{
  "n_layer": 9,
  "d_model": 768,
  "n_head": 12,
  "n_kv_head": 12,
  "head_dim": 64,
  "d_mlp": 3072,
  "vocab_size": 32000,
  "activation": "tanh_gelu",
  "norm": "layernorm",
  "norm_place": "pre",
  "norm_eps": 1e-05,
  "positions": "learned",
  "qk_norm": false,
  "attn_scale": 0.125,
  "bias": "all",
  "tie_embeddings": true,
  "parallel_block": false,
  "init": "orth",
  "init_std_qkv": 0.0206,
  "init_std_o": 0.0256,
  "init_std_up": 0.0295,
  "init_std_down": 0.0295,
  "optimizer": "soap_variant",
  "lr": 0.00911,
  "weight_decay": 0.0,
  "lr_head": 0.00918,
  "warmup_steps": 200,
  "schedule": "wsd",
  "decay_fraction": 1.0,
  "decay_shape": "sqrt",
  "final_lr_fraction": 0.0,
  "batch_tokens": 131072,
  "seq_len": 1024,
  "doc_mask": true,
  "train_tokens": 706200000,
  "steps": 5388,
  "dataset": "wikipedia_en"
}
Each number is 128 + 24 x the weight over its row's rms, rounded and kept within 0 to 255. Layers, rows and columns count from 0. Numbers have three digits each. The size before them is the row's rms in percent of the matrix's.

# layer 5 attention query, 768x768, rms 0.0202, rows 258-319, columns 0-63
096:106151109117152109092164112133100143132076094111103133140089141111118144135131126145132132065142173094163127124138104160084143128162124138111136117113094141143157116133153122159131148161130151
095:123086116133185115151111104079135116117110103149113133109142103133164164144119143117144133123131152139134148117119130108111125108132157149168111186119153106143151177119142134149141123108108122
105:156148132131139105136145129127182095153127170084141138099158123088152105102142123117141138135129106124123126132121139134148178132114135125181147133118098140121174127125102122160091114090114133
093:127134125126103124135135124152067161129143101142125134125136114160123097097114108124122132165136101117106130128171097129116166121161084111115102129152171081167123133100121150135141123135112176
096:118128108106205131142083120166157136107127128130096152103113134178142135102136117136121161103091110136124151178114146189122085146165155066089139116123140130113095111162100116139095111160143160
096:118084094120153143134154115087149116142122121141207146113094112107120135124137145120156136130115132162075129152138155176133078124128156099100160071125122125144157140144082153161136149101123150
101:141093124116145189147131118178148132107130166157109146159121142124118149113117137107171124163092103117146167114126132128147118127145138142164138088153133131128147139139192155089100095157137130
099:162105164116135142129110101100114108122119087115116092144174201122134135137170124143089098142124111152142137188120099137097125138131132137091156167131108138149159128146130098125131185089107107
101:111143118128127086114107103150121141160125116143121141109116132101121144137154134113091147144128114113119177145094182168145159123144128105098150133134138129133131142172139136147123177174168145
099:106098084078154066107088125113113127146144139139102133118183100124082137145116120115146127119137138159182162136141138098103119125107122106126117108099159108112126118143092144095118150131142158
098:162128104112143139143118118114134106146091113155149106147162138141084135091121157137152110153146123119125099113152145126096123122139123096097104096138131099128125175145095145129107099098110119
101:144121160110154161095152149126161118175118176106099110098107166158120120112094195136134143120112138091143196156157128119093136104126159129144149183127140144135133143146081148112143136092125110
102:083151114134141177141139114110162165137148081144131147119145129131156176129102118136136142137114123156165117166141149119152136113190136105122116130171152112103117165105124104108083129117077180
095:106101141128081110187171160099144128121100124136125120178156150135178133135142140098102158099161135152107107135132151056145115098112094168124134119124113142169119087155103120120132126101119133
099:119076107083094161112125127095119104128115110106126137106093083103112156163127156118160133140088151150138149166128131132103101122100148143091125105139098102104108105179121114132146126147145099
095:083159099118087144096129140134137108165122092043097145130115123171167171122155105101180109102074144119144162116154132092169113142129146149102133121144113140150138173073116127120138118143122104
098:111145107121088059101120080118145156157089124138115130093100124156158114134185144145141106126118162151089183096092200145111119079111139133149124164111127164083126141153136116133144181105120117
097:139096108129080164085126136112096084112153104177120134135113114112117124089124132113098115130160120083144135124136113123121149117078151110131135115122169136158126117121156146137105111157141140
098:117129114124180144123164155077106096164151139119154098123188121144154089124132160149148131118118149082115101185128160087173142112157157152116135124137141175138083116097121133114166161093164096
100:118119110154148108112132177143116144177148134108146154093132133122105093129114161180126116184157104152159155140137096168146129105140118114167136114159119150123098137149143142098131099125109138
096:110130123170110138111140105125126135152100160122068156140139130126098088101120123162160116186105131177142124180130116123144114113105121113109146148133113138119141131113141137134117148152111142
098:133132102142173112127108104078148093135135130116157136100132183152110131116138158154174113156157128150077107085136118113114110129155094111161127121078176132149155094122094126130105106116149077
101:154092122137120090136111140174168122142132127108124159152143102104191115140133140122164138161076118142102153147180088100130157176128117134176159155122121109127136152163091168135142115142102162
095:112127137187126158136096102129122137092152161107129108136130142086163113103100127116156129126157135184126182105112118123147120142131104127107157150135100130109110134123154136119178133110138146
098:144063094138135181121142104089155119126107162146153095141119126089131149124105139138148091113153118132109141122115162108145124141133133111121159156132137095131112108131145097156113120149161168
096:125124135102132120122130104135135078108178112146121089194123129104129104109116060110152165098160141113136119107082082130116107138122142120141127087128132138128114141105110131096099112071110117
100:162151162124128086110096133135159153132168158130109157113080113192162109096106125139131130145188175121095132129106118123116127150132118106155149127106109107148117126161151140160179126115093156
096:084137141114134128126128139153164149152067123181121125136139120110108142160122118120118145126144145110140125158162089133174118111107143115140116129157090163126120135096113123097154129132138139
096:195156143096114127127085083139138126119106127116152073155149132123105125099120090110151121128107086120132105146138112110081120123143089144126098141145057131142123164152136112162135133096118152
102:144111113117097138115175125095100147151122147155103078139083128093171078148129131120178138122122159143089141118089115118117125127137119138148129136128167151124123122121159108119084148136124136
109:125173119093103118124156086167121155103115164103064101108078107118112154105161131134135122117119138127145123123106168142144148067100151106118114121098149101129183146099128131091151152157134150
097:125113130105121159095167146154142115133132142185121142135130146204161108148133176136108103132157097115091144161102112125149113126127165133155110152138166141183127111132156152146121127099138171
100:147101116150117112150069121121154141106094142089127106146132124106079140148126145130165143146119114119127136098114134110128094091078125160119154133103144117114092080147142109115110120076140145
100:179103113164105085154092154158146068140128176107109069110103148104134087119139149111125129129126120124116103159115105140136101096138128134132151133151088109154104140128171136099146131114050152
095:108161109155172118127077160119129140095137144121120139126084083118161152100144115130146141117131121078134132170131118137127141129123079123133096156105100145092158112118141090127162139108147124
102:135136104149087141123114112106121109094128126156166117105122144118107117152102133133139109093167137139121165145129091159151068127157132103137117124133097127101143094119076121127132107109111184
100:124138146111149098121142145105137127106153145088127102127098110153125134122147168147119139129136159160129157144097132147158116122087109143102127150155102156156110106167155125137162149123191109
093:150126122153086125113159144096096142118108095150132142165128086093138108153129182100112111103174136127106170112148129127137159150143156106132092139118126098142133115158153127099136119153126128
100:120163135150159121170117140099112131163131135139177125141118115127139114106162141156093108121118123109100138113127131144139095138117143163120101152129143143143160156108097110102147142157126121
099:123118153148076141091155166133142131154103117121092144087119122151092116107156144166146107135128108170137079149136121086083154117150135136094117127130116149151103100125096142139161173115140104
104:088117141128109097095099157142145142147116142111121121109109110134116142143129131091106108127098158151149100137131158119106176126080146118114127130138123138128112096117140180089100149118134111
101:171103166117094126116131141118174131103090148123131091088133110131137197165134146127134115139119154086143135102119113137174126130146100105181140127084150118124136146167113132114103134142104109
095:116171096142131138184147088091130109125130120107103082169134129144076160144130079118107119136155109151121115073148128171087161135105112136130100131124107098118133149103135065157168120119122101
101:147146149134129114142141132090126136177111094119142120090172156126142090164097112180169136108146141174175172113062103124178135116147129103126123101127122138152120114123155130155112151161129153
107:104108130086120119147106116129122147093131116108141166098127153112102157121123098074140172128175138149129139098068158174121098147135141101106111106139135098115128135099133077130110167135129130
096:158116145149084166074088130126161116121129152140134150155152075136154120128100146148127121132100097127128130127159149148116143172146098135130110114130174185100129140136131123153139159128145126
100:126156167132133128141137153092140140149155119164124109091109112118118133132104146158100144055117110141145128122144136126146181128127131114134106134153111136159118117069120135115135139118150106
098:107152146144143104188133100136120153112133114103154142170154148132129156122105111115151115145165122132083115103128137137112125119173130153131139085102078090150127155124112119147111111101147166
102:149158120166130159164089107094153142107131125148102132087116110131146134146135121141179119100178184162089120075109148182129142146132163118147067151117132124097156117144129161115114149118119114
097:120136204156113102109139095127128120114136179106115146106118119164152103124130119168126138104123147115107131093146126111152153093162115121134088137184112188105136121105111104145132122163097144
100:130123153129148151158099131133167156102104134111124129158100138137097119096123082095104131127205138106122147116119144098129166082104126168122096093153089127101120143138120125099125145154119117
099:068164114148135118167119110135125167137143149147115078138133117096116102140096109149142113137176072109107147169123137118127097138118145103112147122096113139086068105154166115120176134095090100
094:109108122117130154095135149111107105132172102146103141146107128113127152090111127097123112115115120112127137091106113142092177148083169158093182151150143079136194117103140141166136102113137098
104:090129104090130151122158103113101110108137126127153138144167129131073133105185136084149111135164136117104144150089124153097118145175109146138168149097135081118134112152164080147129107113117156
099:137164140119159095091140135178102112134143111144086153130143169107123155132171080152098125097136132151139074137137144090176153126137133110128151146135142146135136071106106125081131105131131099
097:131118103098133131128132164109158095150085150112156153153118150135103152145117146109106151136135141093152093094178079157131109140156110092109117132115140158143122144121173128166128183141120143
097:140099141074101131155130105087093140120145121156124073142170101152112170127107153130143128132168136126127125101118123146122150140180167153143164107096137120125105131124126111098103101171107164
101:127154128131127155136157130116129112134135166151105156062133132130141131134122119126119138143126084174134184149138102122158144141082137081126122143156140132100133138191142190106112131165149133
098:099096122075145130127122125146121074137122160143091120163103122148101125088099162103157124150157091159129170135121128110151089146103109164127109158144137131139137117123136067147126148110122122
095:135160172119155128147108115119075144147135125080144110144123127096115140122123167154101162126143123133137169122167135128131146140127129164150123106116120146112155130135064130119133114141139106
097:147111102127091143145159110165122115146094140076144128145155150153135102132105111102145112164119149122138111182120136124090121158167130091133171148113089126173136128083127115153113169094085127
101:126121089136148120115145089166151152106111117152163121086136089110122148115174163101114149148110120132109176137119131141092139115153099151127112123106082127116124102112095122109097147126154122
# layer 5 attention key, 768x768, rms 0.0201, rows 258-319, columns 0-63
099:139139146158087129117160163100118125113120147115167112108132122137136141160162131108158169130114167128109146096121119138142125128107135133179118160155142098162118107107154094127139121171144140
093:117155138146126173119168123123147192112121163126146127135127130149147164114092134139158116176107137069127107153087129108173106164127113081105080136157098193148120137118076106121084114153137133
102:172145095068116142163123086108138144178136107146144094134153161136059135163146094113120173163167112138124133113142162158130104102136146161086146145164092090132139126157140133155122143119072138
094:127158130110098102127156095125170136117075114091115151132084111118148127140154142139112110111127123187126084177120133112119141145120157110124118106094174132094116136101164154148131126124174110
093:110146163154123118144096110147143124161166146116167161110148073149133134076121149073138115167146118132121121134093107083148108106172103139148061111138123111161143113138180135131124114191134139
091:131155111110151144165103120152138173100112139117115205111110126102135126125138123138165163098062122119162123146129106127143134151096082158136147118166157132143115115121112143147171116153134120
095:142083144080128115102190107116148102114109099112113152120138111168194148141150103149124137142080099119167146163132078101127145133142114104104170123139116105130085160122156118109140104134168123
096:131127111165132092114103140110142136159102155137106080138167094116113127111141126105147042136157093123111139096123135152084150133142109159108147123110096097124129108140133124073140163104095129
099:127140135122122119119097160090097115130096080093161109115137128155159141104149153145141111100117130083132171114173156128177099116118120122128133118126133182130118138116186099114129093119122146
096:123151148172107166126075139141134099166111155159055137120117122150109160129079146123164135117132102139115186113129112126127100093098108119120151153144147127147130131112102147120141129128155110
094:109141140105114117142170127163092116103115114138175153143134156067153109132130156109145147154138122118128081108143116122126121116089154165134149081086122117153121128127088144155111141157107122
095:123140126102184137109111104109125124120158118135123097151097109112123142178129127125093112164119172165094130123138151161127173116105109117106126175103109099057098156129123144122112120144137118
095:121091164091143143137145142122123131106138117145134096161115138158127155101160112148114112149114147142163110138109106116111123143144168113111111110111125107171093148094140138146172098173152151
095:145146164107121144101126135160153106133093164143152143127174156140143120124102131098175175108090040138118162117128141115132142145145131134146144126174162132152153094133113164094148172135197117
095:120136112134153135125091094128101157111129143107144076151177120122129113141121116141082145113129074108115089134153112092152151152126143152087159098147107133186164162093109132130142135133131097
093:131135130168155096110151138109138121137135137196138088114124166172151093147123159114132160150151112171122087127154100109126124134123097159113131134149152111143152126139119140116120113074155135
095:122142094157109116099109107139119145122108117140075068158133131111139133106122120143161169123155129117165157142151127107146130123107156129118112121113114152133133143104103057145123091081126145
092:125134133173142141095135103103087072109104080123115116110107119118108114119123105143140121104114122171121113158123175152142111138130134122121104078103077108125121112154139135072087119142135137
094:157154146112145081129090143194098170134174155162097112118127145104119164122151145157118087136131126083107110124101120142116147148151127098125176134152104093111159150129138117135145119129133124
096:185061162111094133123140126116131135124112149131159185098164138097119122139150116087121114102132131159143135157135139114101130116132139123157141149121156095101117099093100116155102134145111110
093:121131119188146117159100156136143127101111119141085126165136105158111123156152133128148129137101116156093081143109086116130124084149129079140130120120105120144126137158152110118100128089135146
091:100144105113104119116139137156117135106064123146153113178141185113131163104118118102079115108110177124133112194154121150109154088165143143206122129102171112152121149103158142160135122075152120
095:112125147137129126095135152144124117104122149123143151135124149127099131164120101066130102119116141111144119147100141120119114089129178127164119119103134131091129153111139130107078150094125113
094:103130117099155090113089089203111097118118158135150134145109156148121138116159151094132128113115108151124144129148161132146147148154138143131123103083133109165134121107158079149156114079115136
097:128077157118099135105131125116145101107118092144134137137072159148114102113122121061107103141122099106114138085122185123129135111160143137110132139136138143116146137124131152141149127151115117
096:138146120164105141109133083113102145179158115125138085174158095142093107124100138133095121128113137116141156127133127121140119121124111085162122144101113113117151178114109125123122140132147101
094:152132103126166099155123127126116159136098144136179130170143110097094121176144144088143103106124143078143101141098130143107088140138116137143142138149111130145097108090154104146098091124121156
096:127131127109166113102082120103119123135127145137126135119132193154130139144156123111145111111127095190103114150110076090143115157084104147123121142149104129135075105111141164165110130154094140
095:096105117166111140130178170164156140127134083111144104152100160090124152110137140149132141091114104129135059133146096131121104158150131125076102115129138104118147139164132149099117080152088127
099:116134108109134109111119108127126079130146160130135142102142137131068142163100083119125143113114122138191131065153163117158155162157089110111159134144113116106104134190106122088124119122115136
102:108132134128120162143134152127099076099075123151082104109170151137144151105121128145147136137161153132157136114107103114156163121158149124099124131113094080141151115139167102113096133129152122
094:135114156142114147135143153176113149121138099124094098121092148139127166092116121125104057100116091103095140135137100087093088090119114136152118128145157091113065132158161144114137150095171116
094:096141075120124157145132074126120158154138126108099137136101146165134101161140148162154129106127134112114123148097146106123141152104138127115126138184130105153136122114112128132138145071126114
094:136102080142137101116140088159115105102103132163186130173119086100099134117087107125134105110121108185093144121136173117156127121133123101122090123123124170127127131107076093104172125175123141
093:148146170098097131102148117127153137114184083101159142111149113114155143092151125140146120166169145202104105141128100144130085146165157107154148119172108138137166131111117131081132136121194153
096:156148129103181137160095121133109101165117155108178154131124119115176115112107100112094109128157113160113146100142133109106130148157080148080119170122187156146116129114144124132138137120106177
095:109084124139156157127141157089101114091132065122151134106171150151112121080142133156122157080156128124150152119141107105132095111150154122178188142119151118109130146117174098097107109126139139
093:108125132115132174163141117131136115149136153137077147111098138147135134130157123133090136105135093120106129148105114149184128145102134113152090138141147128108090111141098152122096087125139134
093:118137150113151112103151129114152136131131155152112178120154145161131137132151088097141066129139161135100134152088128124100132110155137099116146122151133132125141154135149157133127184157134144
095:145145084112147155087177147092130118185115128138107133123143137130203110130121103142091100085182135150118168160124128153160108133110140102138132139086183105154143128150092131101129107142125123
097:157102135144112087173112133159177110103124118160093098143134123117108129107134138117108169096106092104120149134122123143095129098131166149120080110138163136133130138156099150135145148126124170
095:115126092138163136078067096095121109120128132146078103119108118112098137101117135126148121162111177111179154129160130098110111083150096084137125124141118138121110118115135138109117107159117135
097:138148100141116101109108133128111123100132093119146110165129124135156146138131175121159138078131100133150140135146112105061090123133131104140081158158078137125117176149094138104113138153125180
094:179108136148194122112115112175167141110155140133144066115105108140110128106129130175111134156108096121131130103145119087145146156170152160167109133122142146154155132105132127140120161132161106
094:164158123105165068111123162109161188145143140165130108128137131149071144135138154087135118109131129141185162166158151097095122117092107125147146119117136098159141127088150136167154151111102142
092:112091151130133107114131151126106125104136188101118117125186114103146119173110159146131101169110112131130148152120139142153158164082185139188141114116132082131118093142111135141090100085106136
095:119175177119172119140138118076124095083087162146153136086178122118180137154086155132136117145152130121131112127085127136157164097106207111163132171142138134117073142105125131108172066130119121
094:123134096112166106114128087126154127116143114104166115136092107103107127118138147133107096147121151124140108075127110119136157133134120118140143126159205135148164095152124117139132142196149130
095:140143115104126095135165095130139104166106102154117101108098150124152124073131145142138147105099142117154126113122100155117121097136139125129129093100131121120085131143116114150155119164139173
093:089178150171125134130142126124174112103130122104141132109134174095150124124146132121107128183170105122130143136097112119136125112148109106124133126087145123171165130139133096163110131126172142
098:118125080111150110155124129134107135119094122098126124153136150102115129127091132156108153156110104130162106139092125129108085102193124149094137129127104080112121130115120113095155124151138130
099:104095138130119150166147124131143123124112086147154099158093150105106132141113152100108119073137133149078197108128070135138142134074144147138146168081130115133158118124108133077134142118130114
093:111130097104142092108123112137149127115106165140125136156123131143147160136123133166114113112150119134155135131136140074149117119157147142074132103104117113117136116075133148127134149093121157
094:120145173127140094096118126139145154113104126155112139153123122098102139088124156141135114094115150161077161144148143084144096131163119126123146137129135142141149128114155120123162105091126135
093:179102146109126122121099119105108138125099103114105137138155144119150129170165122107122129120086105153122134109164082138121129104138090124166142121150131120117146121161092097181098154171151119
094:112122153153157129174113124118125148121129091141092081116130105127134136137124124121150098124104099116150128189116096160128130096125156127125122119133142131111129180152169107120151134150143130
094:105143145164077112106135118129053081137093131146132097092141112091131112115071167154131104108132134121118163185112099170142112160152098139155175159156117166113141091156140112154124162100130116
100:094136152157120134126080104122092100113140099148129133100119126143189113102149133098117121125144131132148147073149100103118135167141141126154073141133142119143140099113120128131160085121157072
094:137105125144130146130126130119109103112183112094151123121143109100108128124133064176143141100109112134173150106115136133163093149069111100101115149129168085139111155094176144144130104140134131
092:098142121159138128121156107134147086172138118154135075150125105124163154133117128157098071101141146091118156119166104116121087206092124133120145180130095148120080072123134146122141162119132140
092:134094114141106150149145096204144131180149085124137110136106087152107117125127127152102072105116131176116150118136137191146132133109104137101128120120153115121142102132130176131125157157115149
097:113138174138162141128113126082097133101104079173176144129146121096109126134125167137103166097112156087124100126119160124153096127153130095116107118123148109141111139088116128149165114150109108
# layer 5 attention value, 768x768, rms 0.0215, rows 256-300, columns 0-63
098:136101156136127151165120175163126159132111125176128089161127122170123118132128130085112118094179112165116092128160106159162132108105131146140114130139147120166129095113107116124148139142113127
100:124124137121110116136147134172160082096174101116119066105115120168132105111172154110159114160141143125154131086116155123103113121157148149101091074147102088148105146140118148118099152094155126
098:122148108122145120117130103139130138111186088065137121127152108130122151120105100160146147127095151132130154163166088078137113082151152177145163120155136140066068112164160113139098151109130108
101:135129127142124183121124145166149182109118096152150151130131152168098134142163121165131097158149170078133149106138121121135159132147101141139120135135144137111124118139118137134159140135105140
097:173108109151112108144146142130145158162077104125100133134164166146127111079136116149147141109085113168160126161113131098126144137142128140090130147072097144119118108126118132147127145101130150
104:111113108136129132136138133135162114133122164099141159150145154151161107117148126125135173150088163108124135164183115149130087110075144119097118144195119136141115196100145106112142110096122108
102:090107139158123122117117142122156095142129159094134141098115148121126131133121074145126144141135105087090148145110115108172136133119099117100143156112157150115089104147080125126112144122127133
098:142099145147121114113107117139129118136127120155101086115121105126072091120158154130128100099124133149118139125113140153147112130146118129103096120111147114126126096121080181151132117164136154
104:172141104140139114161152137132096111150138156150176143159140144117144132127094103108160121097108136115124157130160096098136139135122146119121100147109087114135152083108105102108138127128113143
102:124123130139102106128127149086134095116165118107129126118107151139109117146085147113108106119115149119139124163141105151136144094122129121133167150125168133135133120112149166136116128110093145
104:125120120106102118098131128112138152126094191113131138131140149121179150137097146193103148140112129123082154127157161159131093114128143101142116099079101140105124138146168132141159161118102158
096:088140110133172145140142080098142148114154137128124140079162144101108096134135093119100095152157096078110177099164124111169131149130129124132185123134128141101092137128098155113127124114137177
102:120159125094138127115141149141142113142135127142103137139081145075128173157126108199093151096155109144147106134136125129162129128151108098115111108087096110120158112149089137152111169156138114
100:128121151143108145094160142117114154082117076123120107146164144104103135174077107130151097120146119113145130116079105143126131093120125093103129136125133158151129111170101116154123121130110115
099:173119134125156114106126106120113148117103104136130120142091128147063122115097107147161126130088130089132114125154151102140108114132136091112126143152098155110108138135117126135153098137123138
100:099122142165165121111128112071127132112094142147141168136127102115064148083120103134147135145139157103137138164153153144143143137109161048145089131091136107093099136093166113126180199124098141
100:119128134104094099098161142131182118145158115069157100065098133120119168124132133150111096159147135116136132145114129151167156125152131142106162152170120094122103119150126120113119107089147133
100:150054124128119139125118101144090130153116106100110121179173140114082170138147124135141146139097125095096146125153083115099124103093131154124103077128105098144166101151134131103068149131128148
100:120153143180147110170134097061108140124165144072095125121095077118109103113144155154134109138160145145178141132139134106176163083115153165162164094133131131137109101093150066118093132140127096
099:127117170150143121149149157132121168147094087110140125149143115157145094121156127127172133152107153119143106138161138128115127105180167102160112118104103124142123150131124121129106149187104114
097:130140129140141158111098152131103127122158095136149111106120136187124130154129117134131105131121143094127134125162140137148121132099169136131132153147149101116120207123160181115137147118126116
102:147127154114112155139087134126147157111138097147124158124131100104097124154127146159102141099141125136116131127141124108093132108136146096130168137134146112148118184159090152117160079097141207
101:147127099121102141155162121137142071130143093160142084104115108117132145111104096117086146130138081121136112132130094142082146158100129108122143149101134156107127139156139150133133155121194158
099:145072094151147122108140173133152150141113117101109120136122099109145167163153131123126156095122085119122129103098145122148090134148157161123108103125133131097144149178120091146130165111175098
103:126121088115099110131122105137117169102108117181118121116118088144127135156104142118106101127116120118100147153153133141110148087139152107148150139138109147120136082119134103110133145147129096
099:164135153136127108128138113144072139082112117148131132133109185172114200123148111112065151137124157104112121125120139127133066150117133121095131164144119142119138120118140130088163133101117156
102:097099115095135140111133112159142125113144092114117128127107140161120117114091107116119166106185128138112101151139147159137109131140137096101140140168131143146159075112145147133114109164168109
101:129086121140126137158088136149175093151116082143117113092137098150154136078082134151162166084139126122132119104114155126130111152175129117087152141141144133118111135141129125077130119158086098
097:130114117120107157100119082157118110089166124141122128150146186121097136112109098150149138100133132122124094122109102108100122102106107093077128151148122100103093135127118119111117107123163169
107:068135168077160114134144176124127153138099135111129153126107131150139159162131138159143149095087129115133151132126158126120151125165110143108134137145130117180160080184109142129114150178195091
099:112106115117148130068133156122130182132107138124135156085138113126111136138100128152122122121119135129121172156209106135115175162157118107147117147081122068132107092099118134163136115145066099
104:109146152097114131140110114136101135088156148127134139116109104159189167136146146132124122103130086122152091140128155143143088119129123149153118161169157142105104172095144120123134142173138125
104:127098092130164128131104131156110152160118135134124129135131139151117131119124121141087124154171120140157161113083131152095128124132114129162122125149105129114100158141110130148178136117148070
101:129131142144150093076110120111154166117119112135162092115064111107112121112122104139137167134148097168123079122162120069114093092134117147111131108125114134142088150174137136116143112128144178
101:122143114171151149120137167124080146106122166179121131107162101134114105110133120108164099187089127123139114125125156138126147127160076118141124161098151129140116125117112108104124135106122112
103:156158094153127156097125116121106152156155069135130161131151129142160122107140135098118127101084121159120143127142130142109115126138106115087111162127127132134077110156114128135092171122146112
108:126134172097176136110137142117100132110128100066116157126131107169148116151139136119105126136123131135087145125166141108156114090088114134139150139137138124123141161104124087115161142157152139
103:119110149132133146117113149158151152105165114110113111154143106098156123139124102209109165147142118135146106168169101092188150165106131150133097115136120139100143100158130164162140106160095122
100:133108127138126110153091105091138126109130139099122147106112150105110143125124130120140122104120080152117106086158131136130140141089103144105127124143141130132093120116136166085139118133134100
107:132136124098113079177108141105129127153159130113128103159131119125131179059167124116127092142124132123087111112131176163117179126164104100165149174137110138195117090112149124164083124096123096
104:149095111118104113169117160123139147151108104131142079146095165122141120121121102129124143157158153138139109127156175120129158131149102161114155125127138099137124126148150178134147081111145143
100:124098158123100123125141099123065123147184166111127113115145126077108114157087136159177130107121117161118121117159174145101087117118104125080114141108147108150154121128111124142177125121129104
100:114122160136136161142149084137143140133146116093141118131116114112126091130113119144100130114121122125169103123100083158106150125080098147120129098115055102139100145104116083124103118114164127
107:138145128123089098146102124108102122142135165096164150125135112145161116148082128079105092124106086092137124160103093137125162154136112106102058168140122141118121087106138125142116136121096142
100:166130165105110109162135128116100117106110103114152146096125130108119145117148107136099138120125156156145132140099099098103135117109115133154099123159112160151123122149124159127159126156099154
# layer 5 attention output (transposed), 768x768, rms 0.0256, rows 256-300, columns 0-63
097:117156136116152161146121109106102123121128112146165163150143097129136170112071139148144122103164135134111070105141101168112157114123121103160114128105095146162142114130108136093130105152133138
104:117105125109145198107103148118122099143157141097090140119154125132110136138109125155151122102139122123118128123115095122163111174131125173136168129150121095157133090150151146148140136127162135
099:125143115159142104113131095128153137127136153136112143160106121113110115184132128139133129149126124160137150132145127146119166118138122092143177131144124138193148142105145091125143097133105151
101:129137120126070108173133135129135154130091173161116133105088106108114128153138137122154154140133137144152116090134145118099163101161121100124092095132120136136136125133136115141151181138096134
097:175114140157113133104155122134138125146107122133090123101133141124099134118134070157137095119103131188177153180112101140152106135127105140111154180083111133140131112130107127128159148111135131
109:059141157163086161134144151099128124126139142125067121139149153135133119139117152104112146152120073119133121129120100107132137121163126092112125143163093122116132167151105098180139138134169118
102:101087076145151092109110153135156139142123116074121139124069112126133107135112151117109158121124120078121149151123148128078161084114147120120117132142174115099133128150114122152104105120059128
098:111125138139116121170123170118105177117146150150125163096110088116142095078160136134148130077160110154134148130146129103141147172155158131108107174085154167133105096142171136148157130135169145
101:144121156107120112086121108070144116138116125140169135122172160103123129125160109063155153082138108139111140109140142083132129150153134170130100184121156159137105155072108165126140162109136120
102:147108099150103134122118126062132111143127094202131116157136078129095131129096129118078106147092137108165100131135113137145139135146119131113107075096125117102148131116150170120081130137087134
106:128072125136080125100108117066121111110151106140139145110154142141132091128144147175103112110115118113140127130134099131178119082151170128124099124150134142117184122123109114150146116134108131
099:121167130152131104135100113095116101130136137138140145121101126141122132176142116131143150174141112158125121122108149101108115144147125098101165112111160129118107135144114139131154152121128143
101:153106152140094144073144121149147121145119110081122162128132150131107143158082128093133120120063099154120083117083117151093132156131162122085124136130140110091175144146102129138108098160107147
102:142177144103148104154096128115143142123103095142112151147116145116146126177132119151128138119168108132175142170101102123091125099146129123141122117153143113109140138159140135167108104090136160
100:102108129168141076102123099182140125110113138161133153139146106138152127113103145109167092143140152120148143127116127137110132101143096154156123101120121137099144138157109151126150116119116101
101:160149144097111143114099144113141132146115098112106135110111143204095111149143113161151155129124147152142103130100138158142185127103079112140151164112113113165093096140128106148162106115163153
102:113130135114135138096168087134091107088096120086152111109157161175110127155138113135102115122133136118130155141120145119141147121086147142124117098128127184126099137147141111190068156126130119
099:107152119118139135124174160121157120128114109124056116153125154069154170078140151109132110130178136135103142130141101126096151111101110121106101071066109112121153077137143133136153137160097120
103:135124098168112155107146132096120142132136125149157133134119098146105163100121135119132139156085124141121156081114136116127182111089119145108132120119157141196144110129138119128082064158163147
101:143160152115120141107141147168093140084134113120169130147122164176120132131122138144168127160134113159120149083145114122107106101125124150115154170138124119120142123160113094159133125131115161
100:131118160137149099113198095154128154136096095134143127138138134129156112119102140170124117135079132130126119180111132150197133147133123126077135132156133171177137098119133131115185130166122137
105:105123127108137171168166129161115167174125115136152147099139098134148101155120127139126145093107154122127160106063167120098145116130129126108137126112113137147158125131134138181130061129150109
103:160092085132087100130139147088137108139164121127140129106124152120110139103147109049154093111167128110137110121116145090135131195160106169127144078124142124095143129113115171117130153141069089
101:154087126134097143115167149133105107131081114104150116140145142126140145111122083072104125101139124109117139127154139115142085115138079132160120108135125096123116089138139125122128151122102139
105:126179160099114128075151094117101135126145072111109131069119140130152113157141161126119114113142156129146142195155206173143106117120168128140125106155096115146154075117109175082136164120113112
100:148056131123115129140115126159097149147107125153130148124122188151116131159180110115131159107115102130157107118150139109086122092127102110151156154104131148138146114110102148090121111090149138
103:102120152104111141130127154086151098135133108087035115130137118116102107147134108109109126139110151115141052080148132131160125181135103151132144133127143109133164094108112160087162148149141122
104:106117132132152127120104131114115081148155133101084102147121168145095138172118146189139178139098160162128143111163151111114093151106131123112152124156105120149100133112098108101128163176119098
100:158129134106118098125086127154160156098100126130126163169138130095109136155137080159140124137132112134141097103119140105121116142186116087068101166098201131114123103114154125124128152130125152
109:136091152125135116104087157127116143128142110127156135127125108123104132157099128193162146086163104145146116158113088131133124155116137151088096108124091132107147101092158152154102143130084139
100:107142161168177093158117193093129111126093161116107145114128167153102133127144116147161141118150147135138130126149091081155118158104121118094129139118155141084105131094124138148152081119139120
104:106116125095151083115153122113145125123104107070119143115100081122132124087155113141098143115132133125137158137120144139133072081128164116099094109157084102116081167160117115154111078097193134
105:139151137117152096123093134080130157125115102156155080104141149091140104089070089146141150137164132114154139146111110131101100106124155123125114147146102116109130115095110117077164100148128127
104:102124120115079151183130147142163136164113105180105116132116151104148076154143094137137182131150118099111102134120153092106123125104123104150099103127127133177172101176138108126147113135091158
103:110133120112139159116120143159113191132106129160150134063110141134143152084123194121118119165141125152158099122158175127124090164135142123157144102134146140151113127106139091151097140153172132
104:104100115096103157121102131151110143123183144135100195114149112113138141159140115081133176116118102161149166114088136095124163109137122148158123145164163144124146114126128143155170124131165115
106:124175095099114145150130090126106162131081126129104122104105139146143177121167162161120121117132133160137161133071136112122120128091111105119122151156121121170136133164148125159137136127116118
108:133123133171067151153160122118143121115166125128109161094148180111104130131098123175181160136146127109135112161155081123087186147103129123101130125133111115143107132119095144150175117132136155
105:123135167135113119183095144138157137129164113103125151125118139153129160137147134088125141090175118159092160113162123127135127114154123143116130119155152152098115106125114138110097113091137098
107:144099092124081144151120125064129136128131131151054126121114092125126133112152115121127147140126145136104114122182107116123142142118136089112090128098169152136110155106118129124133171121105137
105:173116144112104129164131119131113082129123185114141107071153143139123157107066089115105071118098153152135136104173107118150108125147134154088154140142117068131115142153161126135126114159142133
101:113113175081098159142158111133144088110132117083177149148143101086118164120114134165130125079112144138112104117145125122147163114142166131093191112117151132134148131097126149133154118124142118
101:109124108115109149134128111126137071131156115143130165170155101103147097140141082144131108136131171114130155118106150158132113131102123129164165144117129132103132129131116117150122135134165150
108:125108108135078188098126124111128146135134147127113094177155107158191176145101143113140078102130116134138094150109107132147113103095105148122092140100173145147145110142134161082170119120158158
102:125156127109121114132140132152080176125102151111164132123113147105131143185169105125137164117122122117136116142114113133171118120098121130107118115169097119192101154141146078150123113106136165